{
  "n_layer": 11,
  "d_model": 96,
  "n_head": 3,
  "n_kv_head": 1,
  "head_dim": 32,
  "d_mlp": 384,
  "vocab_size": 3817,
  "activation": "squared_relu",
  "norm": "rmsnorm",
  "norm_place": "pre",
  "norm_eps": 1e-05,
  "positions": "none",
  "qk_norm": true,
  "attn_scale": 0.226,
  "bias": "none",
  "tie_embeddings": false,
  "parallel_block": false,
  "extras": ["some layers without attention", "local attention windows", "short convolutions", "capped logits"],
  "init": "uniform",
  "init_std_qkv": 0.0518,
  "init_std_o": 0.0,
  "init_std_up": 0.0518,
  "init_std_down": 0.0,
  "optimizer": "muon",
  "lr": 0.00638,
  "beta1": 0.95,
  "weight_decay": 0.015,
  "lr_head": 0.00378,
  "warmup_steps": 0,
  "schedule": "wsd",
  "decay_fraction": 1.0,
  "decay_shape": "exp",
  "final_lr_fraction": 0.0,
  "batch_tokens": [8192, 16384, 24576],
  "seq_len": 384,
  "doc_mask": true,
  "train_tokens": 146800000,
  "steps": 9101,
  "dataset": "wikipedia_en"
}
Each number is 200 + 30 x the weight over its row's rms, rounded and kept within 0 to 999. Layers, rows and columns count from 0. The size before them is the row's rms in percent of the matrix's.

# up: layer 4 MLP up, 384x96, rms 0.175, rows 252-271, columns 0-31
# down: layer 4 MLP down (transposed), 384x96, rms 0.0856, rows 252-271, columns 0-31
up252,093,206,202,178,256,231,199,195,226,215,214,181,209,211,175,231,198,197,182,215,140,241,268,224,154,192,204,218,198,153,227,173,197
down252,098,208,213,195,188,217,167,158,245,167,162,185,213,195,203,201,155,276,202,192,217,211,171,162,179,219,197,155,201,165,224,192,249
up253,085,209,228,220,191,236,236,213,186,190,148,202,248,169,208,162,178,204,220,232,183,184,214,267,227,168,191,187,224,233,136,205,195
down253,082,208,183,204,251,197,193,184,217,216,182,201,146,228,193,254,191,179,218,236,193,193,223,212,166,241,187,226,228,201,174,204,208
up254,102,206,220,180,239,204,220,218,222,182,192,204,146,174,151,162,164,225,200,201,139,201,129,272,200,198,193,202,243,209,178,165,229
down254,099,206,179,204,171,115,139,225,222,191,139,216,200,183,210,179,134,252,166,183,222,222,190,216,178,242,196,153,198,228,213,193,194
up255,109,194,221,158,228,213,201,237,171,168,182,186,225,169,170,168,172,225,259,246,203,193,149,237,161,230,144,185,167,199,215,205,152
down255,115,169,232,191,210,189,234,214,211,235,217,226,294,194,236,149,213,194,232,208,207,241,172,184,212,208,210,156,217,198,208,172,201
up256,107,170,170,217,221,214,137,183,188,173,189,167,179,232,183,220,138,219,222,203,234,220,269,217,197,243,207,154,201,202,172,195,222
down256,106,268,219,191,180,205,195,192,183,226,194,182,208,177,212,248,200,208,255,215,195,250,215,202,258,178,202,209,169,230,229,190,193
up257,096,216,206,157,152,147,197,237,155,183,201,243,212,207,212,239,253,208,197,197,234,225,173,241,217,196,198,178,206,136,201,208,191
down257,088,228,175,167,194,194,182,125,238,209,190,158,198,187,139,174,195,182,217,223,215,180,214,201,216,199,252,195,226,205,157,203,186
up258,097,175,195,145,196,226,192,202,242,118,207,188,187,224,189,269,188,178,241,242,215,190,250,204,230,238,185,186,195,231,243,220,203
down258,108,168,184,205,185,177,200,207,217,202,241,186,181,272,191,187,199,141,232,165,223,228,220,203,175,158,201,203,163,181,256,220,229
up259,116,187,211,218,166,165,211,168,206,182,199,185,199,260,173,189,190,197,205,198,183,175,112,238,143,197,295,148,159,203,276,224,229
down259,113,179,106,196,188,177,161,172,237,216,226,201,261,250,246,220,175,222,179,216,192,245,191,192,174,188,190,219,197,228,206,210,154
up260,097,245,221,212,231,216,178,268,141,205,174,243,208,168,225,209,163,241,156,199,244,204,173,228,199,202,219,163,182,207,218,188,212
down260,108,166,216,222,260,226,200,249,198,200,152,223,249,191,182,194,194,241,196,204,221,152,167,166,218,180,187,196,210,185,234,202,192
up261,093,223,193,267,188,207,206,148,207,223,180,189,209,155,205,197,149,291,161,147,186,189,190,225,196,210,162,146,183,233,212,190,211
down261,087,163,185,261,211,184,210,182,164,195,231,241,206,257,191,201,205,243,205,199,152,227,223,157,161,212,257,163,196,168,181,254,241
up262,117,138,207,216,191,137,186,183,149,200,203,175,174,247,169,207,193,198,197,206,205,165,218,193,190,217,160,263,198,243,202,156,194
down262,106,167,177,217,229,258,198,185,218,219,210,215,223,196,228,228,165,128,203,213,234,277,160,215,220,201,210,185,183,241,210,191,222
up263,091,175,172,183,204,253,208,218,200,269,214,203,207,151,229,215,204,209,194,122,158,205,182,223,179,257,219,211,202,210,144,205,234
down263,089,175,205,188,256,243,193,196,180,183,216,196,216,223,231,258,128,220,280,212,144,206,210,202,212,158,209,230,193,194,165,171,211
up264,112,255,179,209,212,192,267,223,206,147,178,215,199,224,134,153,177,215,205,208,193,179,166,243,192,205,199,195,198,223,208,230,240
down264,121,231,239,167,172,195,240,205,179,194,209,138,193,187,146,164,176,273,217,200,254,177,192,181,178,228,228,200,189,220,181,165,217
up265,088,200,215,194,163,253,175,207,267,160,203,158,193,199,193,203,150,223,215,232,147,222,213,171,136,129,245,142,182,217,251,220,205
down265,088,152,209,159,130,208,216,190,176,221,150,158,190,158,220,210,199,237,205,214,157,222,194,138,234,172,243,192,219,213,216,204,238
up266,093,169,192,245,220,163,189,165,192,182,213,208,161,244,181,181,148,218,170,241,231,187,209,195,208,171,206,185,138,226,211,183,200
down266,088,152,220,249,232,169,180,203,180,162,174,211,173,246,192,229,192,220,202,196,191,193,155,198,215,214,217,228,175,166,200,185,162
up267,106,172,185,187,114,193,194,194,222,164,217,196,189,199,163,209,193,174,185,169,181,200,183,179,254,228,213,145,117,223,193,213,198
down267,108,199,187,180,140,241,230,164,172,164,218,239,148,191,214,174,245,180,198,192,235,161,190,190,180,216,243,142,226,203,205,181,184
up268,103,151,196,214,277,203,228,185,184,231,256,202,191,223,159,216,181,234,195,216,173,200,216,203,196,210,252,208,190,257,213,164,224
down268,096,204,242,236,192,215,184,225,138,209,195,257,203,179,219,211,234,125,188,218,235,251,215,203,222,192,179,218,184,243,178,203,190
up269,111,183,201,185,176,189,135,209,190,182,209,149,193,246,178,200,274,189,202,200,235,193,195,193,158,178,224,200,181,190,165,189,258
down269,102,235,212,246,176,205,234,208,185,164,186,171,198,235,255,230,189,226,267,243,209,234,226,179,191,271,191,259,224,196,197,188,217
up270,113,144,161,192,182,181,159,206,167,267,200,253,218,228,184,226,229,210,187,245,170,204,188,202,168,140,191,141,230,179,172,177,238
down270,103,139,221,221,143,233,201,187,197,210,250,248,210,183,242,198,219,143,166,220,199,225,157,138,234,192,218,233,191,184,240,206,186
up271,132,209,214,177,184,217,168,196,241,214,109,243,195,182,245,181,128,190,213,209,195,185,206,175,209,190,214,204,284,193,197,203,187
down271,120,206,242,186,167,225,223,182,119,168,245,174,188,261,207,200,223,150,217,207,230,234,197,222,166,247,212,204,171,185,138,193,232